From a checkpoint of a small transformer trained on Wikipedia.
Size: 11 layers, width 128, 2 heads of 64 (1 for keys and values), MLP 320 SwiGLU, vocabulary 1877, 2.14M parameters.
Architecture: RMSNorm before each block, rotary positions, tied embeddings.
Training: a variant of SOAP for these matrices, 94M tokens.
Each number is 128 + 32 x the weight over its row's rms, rounded and kept within 0 to 255. Layers, rows and columns count from 0. Numbers have three digits each. The size before them is the row's rms in percent of the matrix's.

# layer 7 MLP gate, 320x128, rms 0.0871, rows 265-301, columns 0-127
094:142099120145093157087086142181088109098128115162125059086143180137110095151149129096143148163116179150105071117124127146088044168165140179142177074076143080099103070131179123130116134181114101124149146145103095134089157151164154183190136129165098086159090163081170181127095148139161158121164090104133116120149113131141092075140116174077191125132129129094161070152103134139118110139149
101:178134108081107160103171108130105117135145149051146137202112129129181120081159112105157093142122153142146100081137123138127150183086146195173160147211114115111089166073186123138099143084168141132180169151142136148165197139104148116107133193097088116076114169120131075113117140112082162115091087106129162132070089123113166148071105149082144141147108128075126156164114106120117161102101
112:080136181191072154167156129116134159117178078128151112203175156147143107089163165132142096117109157122160182131131146157152122098137061144146119122141116137125145145127175090120120141134090126103120114110054159093152125156155170134176145191127125099152076063125172143131124080144117086093103148121131127033084161114086072096153092130115098202131131118104167107099175147153165111155088
113:177173168193122097157134157107184129125162106096138116149173161153193122127171170152099113120136145141137090089160127095114115106054112112100087135126138107072215077096108151104143105069120125117230129100136158100176166174153144150139106131147119124178157129141134124117070078137151166049142195158088168140140117115128181144165145130130135125105136120158099112088108134135099182144138
096:112136157146143094090171186106108130102110129120141120102173107054168151120136091118135102159130066122133175155127163068082134140161135117125178067170130123087196107206151129082115099148160092125163076128142141054045150131130105094094102133095094169123177105128126147153100083146174077105123129093145106132140151194147099131179147129077118108138144077076155119123119083165107148124154
088:122138165139089093059109092196131108085140132117035121094097148139111178157062085159159119150160126207177139086159110146106097207106121068134154158108144138149152142076184118128140142099110091079166165164098120126119127084172150181110159140146131128121117098077134174069179131106153150136070157088137133133139173146114117133117155106138144164106084123120136112165110091188129107113114
095:109142055101097139140176060092172141116116149116102160130150089089117160114146148123136140123146093069095132182109092133110166188127113109120158167106102154130098119135137108119130127141168095150133125148149124052097141120152090151154133120188148119131170185186096104112134111148134126119139130126088183096082095111231074160074154119103089129176114142115156140163108094152143246123161
101:100072144123087100128105066095128132114064189183131131129097188132169072100161088182114098143125143111137154198112135114171106130134110134152147171095052109129119160114147134177168176127170177141073129130159167084141134148107106118118122161064065163169069103101132151154123125108130156127068146128090127164115172130087135131115167170089095084173130129155104164135133178090074119149133
097:090079081123058143135148145129150097089140125167109127100140107112137120118133108112106091074162116087159110126162136107141132139127143136083045158144126134130127058127156077111123135074092089060147090130128078208134156183115211083141159136203060160116124126202120132171136107157138137099126121140072091112124120126102182118131107105208143113116126132083125166152158114176143110128104
108:117118092119107093091100135154135159066172131171104145153104111133171145110093169174090154191138171087164127110118105081158155151136068124218144140160116131080150174092177132127094149142173133130167085141146051160109148085114154095110136082133124167099114111112070120111137188112132188123171099138110160107133079135141115223112155105109175166106104156106174136121176130125153110087147
110:163187097112105088198153156070120129095104142115168110067135145149166088180105160087170094174119152120147148191108134084150180099145084136130146146148142143087119074116122110121161121139063203123146108161151090114067142112166152100088104152104132136108135087088141161092129157171051166078101126179156165157129108140108142057136164158117074115162120145097094163138131141103115128155097
100:153126081147074151150078139119112135107129098154175081115082158116132149113190145130118141176168169152074148092139147141108193169153139087138153140082066093135160102158162148161126119112124084159136134115151150093149134073172108130092103142164145152160084083197088162113082091160144126122132156108165196166104160106111122094190131161152101135121182138120199128190160085105195131130152
111:144135091102120106123136139127057090078137129104141123122114159165132070090164147122091101089144190158130168131168081072147120098123132135109154194125114087171124124162167138156061114100105084165118093130104130168145179142178102128087100182107121099143048146139158140125128151105095130099108158141175153110103099137085186069135104143106169159132172099115033153124158134136195174085118
089:090133111149072143143082047144097164068092118127130140145169120199174077105094136069136197120158131157146118178082156154095135152168114123136145199149140072136128101175139156104115139164137136123137139073150151084106151094112127061134108123124155161127136127128167188196162096124089143092110068115181133145158101105165132123160070145140151148126167102145158042104124098126136124129152
093:166162105099131130098147076076147131128128143079130161104098144128128088115065117142119154156097128106113124179061144139100155145186107087088158160111113052134084150090135135097134162185147143166102095174168114087069134162139154123112183121076103120154094058084179099132165150118085154168122082141127087128115093129118058145156160152134118098174116193165146128167062135102104167148109
094:105152159111163208134135073122124090139125087121171124085158104141151107124130035155132070165173072088103093147127113178141145116166099139124162094125125118106126103132096108189162122110142148068177177160144137065111112044120115159122098163127114105156137179156172149117132186088157103172146117144077186162164133167130204113128107119147096131154140131162151151146149109116142091185115
107:164134085111058103134157125156158151159123040079121119115131126196109144081144137121164118097176121114112133103091134137112106128176101070134162199143112155195104085127164127151159187127098184144129060128102119138199132130142181137124099137099149107185123140068073110182123125121092135102117144169170080116121091181085128161109157154115127100208158130124121106124175139119101150146152
101:198102111151135118113102092139126155167180131158112095165104118116127101062179115132173161109130116127080115168153137094147106151098167173169147107219161112152119090164170111110041160144158148085117143171174112095128154126125125082148172159177120084130163119121120144107067158135159145113160097149075114132125111094068142083184126094091155124121148184121104129180134169123124101152205
095:138089127087064092126105127076090056083193211115161107099117147144103135148163151118160144071115125120111125166104122161121095181140138101165098110108101098088145163176112145114170153085147079093175148167147126147142130151102138054092059098183140088073135138147140177091095141159136090144119113142103137145188111186107098112133099188127152153155135152086137165157162101122159167132121
091:165135102119114151104150058144111145167120180132151070136118183146149082064149098156138110094108162112145093124141109207122186143079117185142117079141070115072156082105125120109126143075092115087086090149155132056154149070105160114132127138148172193150105108122127129100144119095131076133096122103110110148073116140152176160135153078074130133107089186097143146121172146093169119074115
104:104094141161082166097163148114129118146111098135166157140111111138087111143093113160170064152112128131141132117124063151163155101147183152118190102144131163133156120170096113055056198096137120109181093149098096101108140141063144137116130105079100187122137120162163136100117181139141089110192144110126108170137123171162213110072108109204140126122158092132111116154111129175175116137074
099:120122152148110183106198125101161107157194184066160101141058150168176154159138117117203124126106123122137143131126147144151210111138127134167143122118116116100162166113132137102133122144155077110174170137115143179101127130137150102128184167108079109135107110112115147104095084131158163118104068101131163161066196173081170093168183128128115166112152142137176100167135132140156179200102
083:142168133121173133088098169151130164128100135092092087131078094111111093095108101158115093157117154098132113063127107129118110086115076178126168120129133099142061142111156126064105171162141127111150148112084099131122121183102071094148187162158125105163116115132136122164129112096119146225159127104132207149059129163158117143164064157146092121132082159122196126108151130221112147140131
103:074114103138156127114114071144133095142152112129108182155122133181181153094116055109155040147132095116110111152158121112123105070048130088146147110182129094110128119086103088095129168096128115156160173128108059095124156135135104131104152126156116122192128146143090150160137103184148084083146155120149180175052127152149125151098142128086135113186112201102129091156134142143104144154200
114:135161059144113121097168109098142148137174085156143146086166131107097133113187139127164124193153158089178097182122113163144084189158078153134130157142159106099143118155152124118127067101132087131130141118080110135072164142149162129074086099152158142181120087162121099099070184081170140094112102088169095127110155183149116129091193125137162104143176153069144100171113187135146123115175
099:139180182127138151124142087148167124130083076094134190131183120143139161123147092112117089131199159109137169115083111137100108114128123139074102138074135140128103103135134146106153128158144195189109144116125103124094130155174107113098125139107095115049148128183166166154198170166102107081138097076161098123113155087108126132153106162135140086124152079206193107192141112084194121144108
094:138152154081133169123080164127158180092145110134149092198124069165067102110155089127174131142158087181178105135094156119145124182087107119135113123129158108132099126155154111149119112171159151100151151157130123102100138179146116158130098150119141163061086049142207138143142197099160108158094116158100114060081102119125173106194160096102152178163123104166164155148110089160098133146110
099:120156112044175159137094114102050177075147144142166141156139118076088142171102137102152124132124108140072078154125114144090101089101095107115137153110155148112176185189116134118082107087138149078118137145123107083166138119143171070124070117166083155128131111135115167173164136092173086105151110068074145142062139156067144132145133143143118136122136120112216122191105126123163157111123
102:119116132165110119109154132155173163082172124170174113123105075162166098131163084147071076169145104088105099107118185119128110110115123058144150161186144112094134134110116096117105152099153112111137146125112062076149151131179138080143087146129169110135108164104223123076179180097123141139099078072147094116155142141070131174084163157110124123123149107130119087102147128148204091101076
094:153173127105168203163113094151101175082171143103128145118102156205131132109109111148164091159096107150090197165125105152170131139103084141153091107142077129151145129078162149143108092027129066089099134135162089132173112126106167182125123100119082137131076117136133112105086098114177131108142098075114137147157171179155145111116160065139155135150152180132149133107114125071167071149119
109:157128115075081108089124139080134089119159128142103125181149112095158079142105122177103149122195150195088061172136126143129125164081111127113188157076117135084137066065144116210184154098107140050092138131110167188136160102113197148149113114129120143092076112133123115118110142144110130138104153134113163171136124151124106156180164147119127125127178084106089183162126157127152159127179
092:152149164219119098227123146096115128190181128155166156161104135123136132140160118109136111165121136149138132163130154132109164126129162092129131162182105061127158110087146085167066134115083165111067148186153106101149068147150111110115162125128097110165117130089100114129153119186167112095123184125117132102108123156103205161115104168132151130173092112135110115119184130096195168140195
094:195125148128130146086128106134114100089154073141153139139108173157133092107086074160146171103115130117218105108124098153156149088113150093141112143102087052125091083125042175098101146106104142098131179136117092121161150118104119149095118144151133070085063100134097215128089139120131131166087111127127192156126109174117089120106100118159149115111085133130179177125134088160171153192135
111:062096122136080109162116202149078144124150132165120081089103120139120129175097138090197112153102109162123129098130213085133100143119133111132175115103158112106077117102172123186150102096100143129141118111153138107117159109105109156137101080099111080144147099152201173155167118164159115127085094127180164137133121196152108121176127146116132103168152116106143087103204101109200118184188
107:164167140140102091117158117148139127105115124131156111128131166090095102139123132178115129052175146099113088159020158097094139109062095131145119147154122105107095092116082084110104117097094073104158142146115128140153132152068136113160146180099164186070098095143136198071071107124140116103126151151096105099165120117168135035155143199096131097118142111178109099115141100182133133145138
097:084139150161155147114084115170137160140113161134136103069120150057162124167077123125199166146158178173124155090095156153137140068157120087148117120196130084114077106105131117153158145171202147163102126088108131166143130122162136130114135119114120137098109169137176075139178084111153115110073121096110160166079119120149093160200105107158096120173099095140121110141177220112074115119122
090:141131117067105066100155086080121150103035185161108124132162079114143131184151139131150165135158069080165113142158105120119129107127143097161137118084151221114112106141126093119134093209082125158132115113114146116121123084103137109150158096100119068169073180147081123135088122152077170147149117126125090090143098089094113108138147167123115199101161111165116104135069165159120160150110
# layer 7 MLP up, 320x128, rms 0.0843, rows 265-300, columns 0-127
098:117187085117148171150128124138109133181184138182162141132123095090097102134147104104114096134122124143157125186123161165103163067115117121133114139064106142167175144165085113097156081128111166132111119180106143174167105123109138100102153167174100131062141074128091161205187171165148157089084113141106093142102152062173175092143083168146142107182103086158169146131121171131156103107091
098:100108121099166139078136136128095135083116124166105131185188118142139213121078114130111138144182109133108065146097130092141080157113151120132137120139134109136104214145104095150127165093139215103104128121175107185088131076069090163180134143181101138152142146120102137138111187152172155177153199074124155147107133158151128163142122144120117124155163075124216094122136107143119124171126
108:137190164123161187084136118119113144199114164078105131131134155178161119118161031133128151131114095136106124126098099131085105098144140162140126067087095149157136120167101186140155127166179209152164091093146105104142117150181141126124122165181127134140155073119140110180174068127124095190129106093110139084083110148094082128135092134124218146139108125135085111078130123123139176108116
115:093175199126135130080129096106135135108139129151131120132126136168151155074163206140126082119183169135162147068224110112111138088116102154118118132094123128105129119110120139165191139075145187054182133100182164135080145204125126167100119131166110179080138112139101122107145086170099168116141070130130158140127120066144131118175099142141090127174131109170097134138164124133172134167091
101:126088144148207167103069111122143082078135095114110118154148143127101122079194127113076138129141131158077084186086113117158091134194140134155099085109144143137090188083125146140132130127133157069100163085140139110127124102200143121170131139111168163198094135188157164172090076080098129185077104095142174152087114126138132158106133109180150096124110091116136118132091156098144084094112
093:190143167144106144114097117211133126121094091114104056138117087114162113095127098156093172086148126144100139137148057162160159147122072140164069152097116104146102146093151226173142148176106080103153182188157118157104129093113171127074139109109110185133144090105135158131112171125137126119160126125124115107130183212138146099152091073123116136138110097123127059089152136161127142155151
097:104139209173148109110140112161131142126121165113189125103139213066125138123166137131151147135168125140145153114167151108133156133108034115136096131087072143123051105086085111146178071111159115120156080196097157200156146151143095149158100153130150159109153110164082167090169225134147071153101146124122106141119150103104124113162134095165168114125124118129131146143098125111114140106075
100:085098144102069154107139130110150120123102127180155163129122177167084191210119103157133137130140193172161114065140147202094138122166123084065171103105130139125139057132109160156129137123153126150128115153106095172107170113106128119153119168181176116182140136117145185189091101124107182136153120093078183175110108099140076100118154121124063116181143118146088125134139114131176146166130
090:183184092118145135115038088085172101096158155031097080116131125139121087114089112131122101134122129131144124122125175111144066136174099089158156177079177151119110117121102083166114096128117095175071134145096155120145104096164173098109115099151114051118173092152060124101173071102155088119161114100102079142106141129114093117112138124113093102112143089116101134108133152085071109150090
102:156139125156117184181112150117121139128118118136200162064137128131067077075120076150140057128146122154133096123138145199066174174125100073112085157101150142160133107094093205148107112128126145113109093177141148098147128142112113142167088081141149122179099125177149133138161098132096196095135155120099098144159085118178182135177132172109099162163099133148106088188089110168114160121131
105:157148187161120158084132169131118048104189140172096117173141140133172079098133101132105097139104130125151116112172116090164147128111121127147095169148160126046150180102091144080148089161126178159093119162114126084179107138140146162126136192132178089130164134127124119103138155175117066103125144121073176158156169114129152144201123128148155134097076127083155079060193116150142141108162
103:111153114160114131092145109103162179157137078170118183105145075109139133101134127153102160137153114141153126139113154179110132139144125100111155087095160185087164165125119088098161156142160130083112113099132151039165137156117118183160113095124188166149156082139090082161066095138115080159166110195124110078116143161193209153128130129138127100210097126139119118063128122110092108068136
116:159115123129096166134105139077107102085125143156170147116102153129137107064147156156042077132113164119168185144187133106104116142108136093101120131129068087103127146114176113158084171115132093152118136175072122111161170091083103088122117159146069125144074126126159183110141214136097193168129186126195167165102139118137100117152124176075156121100172123155140142106096113168171139141112
094:128094092158113121136128161158151159153125161108195156111154143165107151124132153107180113176174110147125127117134090137177160137120065154098108118088148118183150096128094096129140151139128140119099108072116147105166146115106170160072197141094134150146202158089128109124124081148175047081104116159125135150105156077167156194123133115108191135130060098136094085112114067156190147074173
096:116142177121159146117075102127108177158146099097122068160074117105186102139124098135128108079160129127105178110120066079107151093132178138079093073086098137183098133094102079087155135071118116086130146099149116128140105105155150148127143155143120185201132075165131143187150122119156138208138082124088144162131123097099124158139189120174170201127168115128115146141101104084176137159117
096:139137135143178106118132106148114206120135132179092087117102194118127165107156122125165165119160098170142133120117155180125164152174181125128156093137140153101079113187175129124156193157089148101150157079143078069165098093086080082213132180151119146103084142100119112124111117143149135096167117144163142138093105147099187082124112120164086142193088162159163129155117088191095113127142
110:129107122145180161083118144119130114120176121106154149163095110103159127096126128172089117122113143160112123131142151188110135084123082093153082138137140158107154170095153171162117155149164105062123186156180076137150130146096130199173140107152157160106069107203132107138088108074125113165183090094095139172090174130106173141136089072074151133124199131166154111156108165097095075122072
097:167113104051175091135171104122128157160113158143114108140199087151109123156138155093129122205099107133102134131146187120172105153120138150088171071124197164131154148153066143107111157107071139079137069087170154136182161131134178087171077106121105113171090163168117105147121159131100147148158111070181097130146121152141074108134079170158132106147118188110088151147164131086116129104144
103:155130150136198148115139135093176114086095114064133110113186141093156183165112123168154088129178103174151106169163107157110126168134150155184125133157117059164140113159135122181148107093207122176148188117101166128102110139130193112140148137111136132181138100097099083158142173179088160116147080155111095138148208076094130114150161141091116133138156121110120070122143142115149174175171
099:117131107158169114119155117193074123134106111156151129084127128074105176145179142145135167145119151177148146175142140093167061118133088172147125112089184158111127154165121159110090066148056122180129181143121145068146131137155181130107146059074110184114062154081160156122125139088128137157108070099169123100176123150144116179160113119150094154122100190102133086144167174105130097132116
102:122124171106106127118125119130113133091026129130121140103140088174125139111199118170127139139138114119143123153118137114126174163180062093105122134169170125112059110115132139170150098181140115159108098175105112086130108114121160120135080123185091084131093107122100150130077113121083142195059144154122150128060096102179117160151102085092087190126050135163162112146171186117102151096094
107:163092134111154129151182107155102113125105164134094194161140082151157078105155149168136183160137104177091081155113126121168111100093193156220130140128151195179125142119096094146081108119135127087121104068095108128140086151073120105123113114118144097151116115125199163157145124156111126148133049139071114155124084075130135094100166053115161107137083082101153166106105141124125104117169
089:125182097092141105150126149191124102143096142165117133067130175151100061145133162089106074164099121095156128120158073093131163188071144156117167113132220125114128116119171149102128130117172159148136137033106114109123148126129144140182074113177133125156070178134111082145110127136169115178100104094159165142082126114091093191089123160172134157141098113127101106122154114165156120080087
103:164122115156151135151113152176174171118121117109160206094123109155091125037101121145121103112103134103124102113115094144172164222141119177154136115183127102164109125156118104157107095109118097136098092128131081067110136086105134124128099118182170104125161136118047111107120111170127205119101175147160100130159125148107115074162132124137189143201128138182159147101124056178128091112137
108:131183075162140086144131161174154126091125155057098133143075164091112139145099126101135094111154140101091118181147146120084135107160088166190139112097126111162148172113105135129108126073178140129135128161127204116132148089139126090088160093046078161112201121117099111129106120121098125111167065155126149148115094082116146096190106167043134165166070084102142131089137142132108119171135
096:137116108197109106065166140087145113103142045094123083107154176148103165091116131178110144086132104133105145165165075086075148107166131090128133141103093092126100122163124120130117124146094163134125126103098031086121109147111073130154119100087132160122127132140135154116088060081136130131124106053099086088103135069151107195088136127055134090147191151102136081128088122130116114149157
107:153148118102107121089138173083121123114144112146147072061147149164152140128130175124172204140113158138177074109101169110105146191182143116132109073112110146185115125172118157147098138083135134120114122134107097103073091076131103105174130121157171079105163127139150121130142095051100148189129080104080137099138115169139089128123115148181101153229161040116108124152107112123165139139116
104:182112109151119146104072117122148124118191147114097111104143206102156143140158126146095105153072127115122173049165093123142088086106143102116157164211114185103113152157136100119113095130151143118145172166115170136150124146161140144105146122124172162106094126155105136092085118082148174173153126127108050067158155077072158115098086125096144046153133141116058118168092126160144106115093
100:120160082145188117117111120091150080160116155113098146155107165166107145143129116186105138131064138123110045137131111130148071165063094163140149149118124105115095167147146072191123195110159112188180166132156102144125167119124135161083138087141110135114151135134054101136107156158132149103114152127142162143097145121124188118131110114149082207077091082107120114162114148177135087033130
094:120136150135094154149137140127115145113071125142155088146118117064057119102132106166110125153128120168137145116104159127146128163082143150129174102079186128179182137213180047109163069121193116129170171190109148158121122120059173158109119181120115181126100134127122112157138149071136123102120119151089108141117101057097150166133160148146151169099174174098103132129093113160098165092179
099:119133124172194174119124081110153136133109141198117142083130139141135157155130140091098144137112140060163187125135089152124125107139117085144086118108079130126153096171112148078060181144076091180133159163127160113102070109173152112157139084173189149120123166130111137125075094132137108173151125118151070156120136089099138163167104094145110088129145091212162122124182094151061066136108
091:127131086093152123170170151207108099165171149135134116068133143134097154131095116157149119118109133112155120155087153144083136125123148094198115150106111121151140130135137079154156155109119157096087071110103160125106097109144131123096162060068046168194174137083081121125144111182159077048064125147138147111094154090154131091117132117133121084136092167135133205089163140109164120145177
096:158086136143098159129144087075105079099151092150179118181057107141153162094133122144128154086152123135053095086119095089077132122077153088198097145156145122161104152137123073125071119119141073081104126112083159118129083091121169115144166184210114083143137097165128087155124123117112133141157140146121141153093137180126162139066159113090170172079144150137124147188083124092100110112119
112:128153113115126116095146136116131119181097134093149149135143141142136181106049120123107149128108062091117137149109125134113148111098082097099107104000112095077133129133144090125129097163100166136152098156147126143122143174088077050149104199101223073122100136140124140115125142096120101126185132161103110120159119129136090151154167170148193093062106096124151148106097069115166113143099
103:142119133127180135084099125119124087143132151120145070126091119093164134148103137157063150099122112095161051146109135133124117167189122085105110065135135101140091143111220164079144141166109107088127157140092154094155114147106145094164079147140165124151107149139167136089143150166121143140075151166085137136114098167081128104162135054142138179137154083050181153143051087173167145161134
096:183092122122146167167128101079112133095073129151105100105109140120189098183108085084125162130083087122121102167113160122104121075171158133104108065135094099158089127124080116091071154148129132108131087132167143091138069089151165089148101100158113129121113184190161134098161168088161166085068159041162101071094132144138144151127133123130127118140072118178128137129145158078100130175086
# layer 7 MLP down (transposed), 320x128, rms 0.0859, rows 265-300, columns 0-127
094:158122127132098114071106141184158073140169168099136092139098086071146134125080105146108166109068117109091132107092113153065106118195096142154113152086164130137075132118099114086091107181170130131150128103139162105156152083046159143155061149135144157103154131110060090105175075066139162137180156131165130103141101154169180112105146138117160113117146123202153132128087122086088115138120
095:100158135125145060163167088050151160198140127120144085173082079167185145125105124150172142090154132108108083129124142109137111115093145112178076128155157119092181144170129100102120134098155145094168109122147143164126155080123154111134114127108131148124168142147109121154152104080115146095166131087156100110219119106143102148077181105205091135085188120091140108155090144198166109087163
103:140093195163135053161096157153133110091134174155147141106108090168161140128118191133164126154167114148131040201078140108151102114132119172125124148144143139103151082142131097135129102108117123183076099142115113116088087101118136105041117108086129128145138122115143136123108099146053144173160139166137103115192129140178169116151082121131141163101047117124092136198173170168104139123086
113:125150116142153141161072071145167085116089153133116171108139126176109136133165102116109108173101134177156085131168120101178196088121101114129122147074151098109118163157163204081123119094132150163112129070134185088091108152150093141108120149120122143182168161182152145122126053139149106143096097166119111106102196084181091167125140108125155202127117176166089189123113128106131180161108
105:108131158152132170094142140137113089105139113142071176095159153093129123135126119113119168138093150144162139171148175137158155164216180136129082153132150131087144136157161170123114165062147154167218153054102221138124133091160067118171114108105144133144156157161045123160096086144094157136109136129108098160123102134156109189084194147118152178137129113101130138126147145150152165148104
106:156178139082136143104169142127166071101119163105220146172111112097131074135133090121120153112073096097105128087100080133148141106161074143078087085129137150109194175174118158138084110126135110121090156129176144118125081087093165098086184078131088160140146134115128145162085124172120016137192130134133132094120090127106108167143156128081144113155171107135103117081137126148099113093140
093:131099065103132144114074175146121094127116158093078125107132126179092126125103105129077110151090110198131092140161088156118108109134164123091112192080101154111165170102096134108077100145127102152153220123118047140154147087160114129117099127076144070125124123136212126144118074157103199171154161155184121117105137125140087180064142132108129107167150120118114105098130166078118162118128
101:120122152085155082123127128144114098166104121168127125126157113105126101076095122115146178132093123126148110148072099139174135103180124170155170097164184090166122096114179102047139109101138185128141111154193098189146155112159207162082169128136130136100081133156113140142138126087197079181090105117168082139140122138130115088119155085095123079097068175116192082091148151155127103145110
096:158130149083146184148140167108152125135155060169118038148142162108147136141145164110069128160130145126131088158202109103106167162131128185113158148111114105128149124129124130122122147168111102124120146125171097108128080182097165089088117127091160065121115151130164095081121178105147131178093168139098155144207126080125106126147111130170081066093149056138159114217137115108187144110140
103:159107085168128074070087140107154096127152156115102083149125075113171098150147163096129132169130140053139093104104169087148067117191098130120125081129138134155137141171178179171123111074106081155130147109140137159081153120116133124138116112080169123160162067103153186084087126129081070107144162138151116150155167117097142176095164075104101137168118085104111157103084142103173070172128
108:147119086150105102128137169174094111130131117131144085146099098116138112114168146097161122099171118091127083085157109157136146136063132183146148156081162140144152082122075095141127119137198145142105156106111108087158100153095149133108191162146110084115153098145143103068123099128108217064176115183121195188159111140154161074166090111152104144166169108155161072181135116118150095192144
095:140098133199149127135119167086103138132118160192100208131089138101149124094152124134134118110146123125180141149099159132208094166131184100157127173135058122112138143104192124134086091113081122099154115120115113164140126156091112113158087160101136174117104151112094173112120029156161114128141145131157103085142162099103140132034149073149161112217164137088134139115118174096135161128122
085:120036109126127180120102154113172111107161072082122134125111186147159076086149138147129112097125169141132143131151115101138147107162061097121183125134107132095125175170153192110174150142085120161127167136116049102095100132113145092069109125137080154111062158118165122152178119117084166123146189111172125187100095165124120174117124126171115134094130128096184086185166132157176160146133
093:175145178097147161078138167063095186140116145166174174130143151092143121059203137098144079073131103088112160113138128153032153120081102106153127186136094167065130099092118118133103166172157145079098123182099130115131126113075119100125155115116168176118115083098104129124142102155154120136156082161152155091124104138128119087134087162157101135139134120117099122172072095067111100134091
090:143111122171108116129075091122147056122149158129151134107088140100142098107141173090069108110125125160154133114073117172112065130087135142187121188116116121107129136161131144148117074156130127144100129158089151129095105127094124159233092110171087141118123124117131119105127099149111072159133138105163162159072185056171128134069067139053151098165111182087130110084104112140098169133074
098:065126146137147127117153079091134126165107164158170113146142172101154069061120140149114189082082135163136095124153072147148101104132098090121186121141029053179133095140103148168131082114187159156126106132116167117132081074110184127136086147129138153107147102132087117134112109136129125099134102149083144133129154195105092176122160098122176173199157130117094138109126149085104142117072
101:113096179142148097196149139136104139101163099134091145170131169097141153084197149110109146143154112096137082132133126169159117158126164097119136155127086122117124126179138144139106112167148148140088114136157147093071107173117193077226077170096117111170166109167130110123112096107130146092149196061117169124080194111083116092186107105094155136169113073095127115118135188115147170118164
102:152146110176072133148110132054131129150149101120146187123096190128155154111137121138137167144088123137181074091176167141107149131094191147122076071180184119183145188092159139104089120190091108107114106136106148129080078143134102148105142119217134070118150151110200141110124169191181088124130117119104092136106085098124114136123139128106163136143143113164179103133111115109111149143187
105:146057181116137117107147169108141143147121180120109154139149171154102159153143096141092109151116169098111162137203156158135102137076159160086105152103153039088121201069150190103151104153128144106128113142151119127135113164146119165139135139131184135106139176115109062139132102107131158103075106109148209172076166117101126121162139083101145106224138132097122109131112126147120116046112
099:144137150196157118135169153119179129133065186111110144150116180162137089121161152095090193104086157141139143159220141131113135115109118152151108139143121113126140142088179130107109181142132125131100109156162147098093131162136095106107165191133128166099178154123156108079125152099203108163138143154165125162091161171206108094135144183138092126103109110067123172126058121149161086097068
103:163119073171155180147109138059115124142154116142120162168122099108076143147121116098104079115154153114111135119111145132155077182158060109123120151113175148120083107163138124048151088065142098125058203104114147106231096158114081120115104161150100105105141127149084067126189137182133101119082120128099101134159117091100084110122124098107142141045114152114102114136139123139088127147130
083:145127142142176073152150085085111116142155128151125119072140093162083147088116096153134136191152131104136156139094113114178104152058127189106083082173154143134165088106099078086127091099086130124140089172104118078134101118137123113188139152047126178090118152083089072158196128083169103099173083145091134125182100132147098138119104150112111171180107098146089136141143151148186142108141
086:096084160088137079088148091127105119115129118110154141186139156126151172119144078129115111137142140155150170138117147098103146070136092136128159159154115135083154180165132158167152137137104116091104170155104095163150164159141144121114223138107107159174152143080143095135158072095088162157118125155170118136048157156129163092138160077079097105174129128088114081134100129081104182135241
104:044117124056124120161104085112133132136094083089150123146123118201163109068098061150147072130184146113114116077125086132107098153125186166093157132154151119124120086104079114074133140111139119076099150147126115097139155125192153095131178191144097094168115132148104160138103137150149199157186149100106145160124092110124140077132124146089078112096095116085097074147190144121091140143130
102:142153165143170116157133153103049173105103110141095181118125074131183113137167108105161155179122102134201086155103150136069142123072096096150138117105179148161112124178097197136156170138108140102068133096102151111090149128100088147120152119155190091121173077165146123143123103078126084088096114108119129173170191102155159158120142059134101100181090114090138106125088098141130134084135
098:137143160103114157150118147180190137092132161152122085141107129128128102163155132114105168122078151166066070137090132169154103089108078122140089134143079138130119107121120141184098130145101160171172161161165130170135120118108136119177122133144162167080120213059161081157199118124126143199092112138170106125116142145204191097165151142101141111190051127111117175137149088142144129125109
099:083140088124094145116191184156145044092126117148143087084169150148119122118106108143137205113129140145093115113086181058113100139204127087158113148156064158126082166177112120097135161146125138108096073111094121131145141156090128201179190135127127126161098164148159207100115091099099136117099087166156151125100140188111097144097111134096141164123151094140121126133152128114157112173172
098:148102098144168084152059166133116104079196106147098162080186139173129075141130132078135158133063120151158131150123150113154111166082189072127097101201122145118168166122132087122084093122131113177200115095113071164156096124115071123066185117159150122097114133135108130122185102176176171140091141174133132130111105165111137140114123126121107122163157144177152124134156118103064170127135
104:107176182131132132147109211056160101134109116094178149131141120150117108098122118090176107138147071143123099117135114154196140156109121141176207166212170134143172069126133110125120145105097135122113135121100100088138116128154180100152108200127126059140102118129116088081102133117109163117164068147155148163119074158084194145113176115112177118123120076101170152174130130165106110105151
092:091152176166147122109127157123155065116121163082115157175083121154100080126128164194097145136169154115111149063149151159149169107133193166144068111167140148164132146126134146108102081106105068148102144119121108134072179124142193143122090154115082118091104107102153119132067138082145173176116108138172149137126153154144215168151123082092075069132139082102108104131105105142161104086085
103:140128121115108113069129134146062101164183097059126167121108129171125087139105124149097161136101176121127146119141131120108171145110109200128032124111126169173112139119148106091078113165123067122148100103071113135132121073139126140139133163128110139104131134153164064071145068110154096206072122143095138160174136155125105126087134113112144085126148092168092133110121030178181130132104
096:128142124171166141088138136084154131120089130163169147183100144096147095160145183161109173106088150139161125134153095076138116145128174131110182130139081082099158173110169084109179130124100078195128096184178142158136115143178137115091140115176139148119126107165089151174098161121151078165158094086147137117081124086064116126079115194173106162083134100058109102157080098092096145121111
099:140209135129108155082191148135102141115131171154106170090187142155095097176167167136116089097096152153124175173143146088130107202141081117134077087092100148111134100136149139176132139130097168178125157092187129143153184086158164152132136113124106139082119134160102147095189163156112102058147148101189125073184130112062094082085089121136124164164133094134124108118108121152127116163113
108:148103138137139121079128157149226145129138119102085131172126088150148123093133139044136171116128105166161136127104127137138166163125170186142167144138132068097090166109107179057133134124094119193118145158084100143120111103108180108182166108110124169139105131138151061059113087136131090158076161106139103149114178106147077178139141090085112124102187156120161129179174166140129082116145
109:196079090067167136110136147112177153102121092154074065127199097170148122124128111077117119175104126113073111117151079134153139181087118161131178090155109088118167102095172068155160133158139083098147101159120100150149132139111121129056102117136110149101085119176131112125146149088141143141201121120112166178120076088098149137136131086120157082124125094137155059172103188136103165146147
094:110128150146171121141080181146126143124133106108140144107161091158139171159199110098183137110197109108170156176158108130154142109083141154072096158177117129186143136201089145174070092114146126084095159184146134051142164077116100131114146126090139085118104154153115182143108128148119187174086095140075097155104175168141122071148119111117116134113142183160136110161181122145146165161156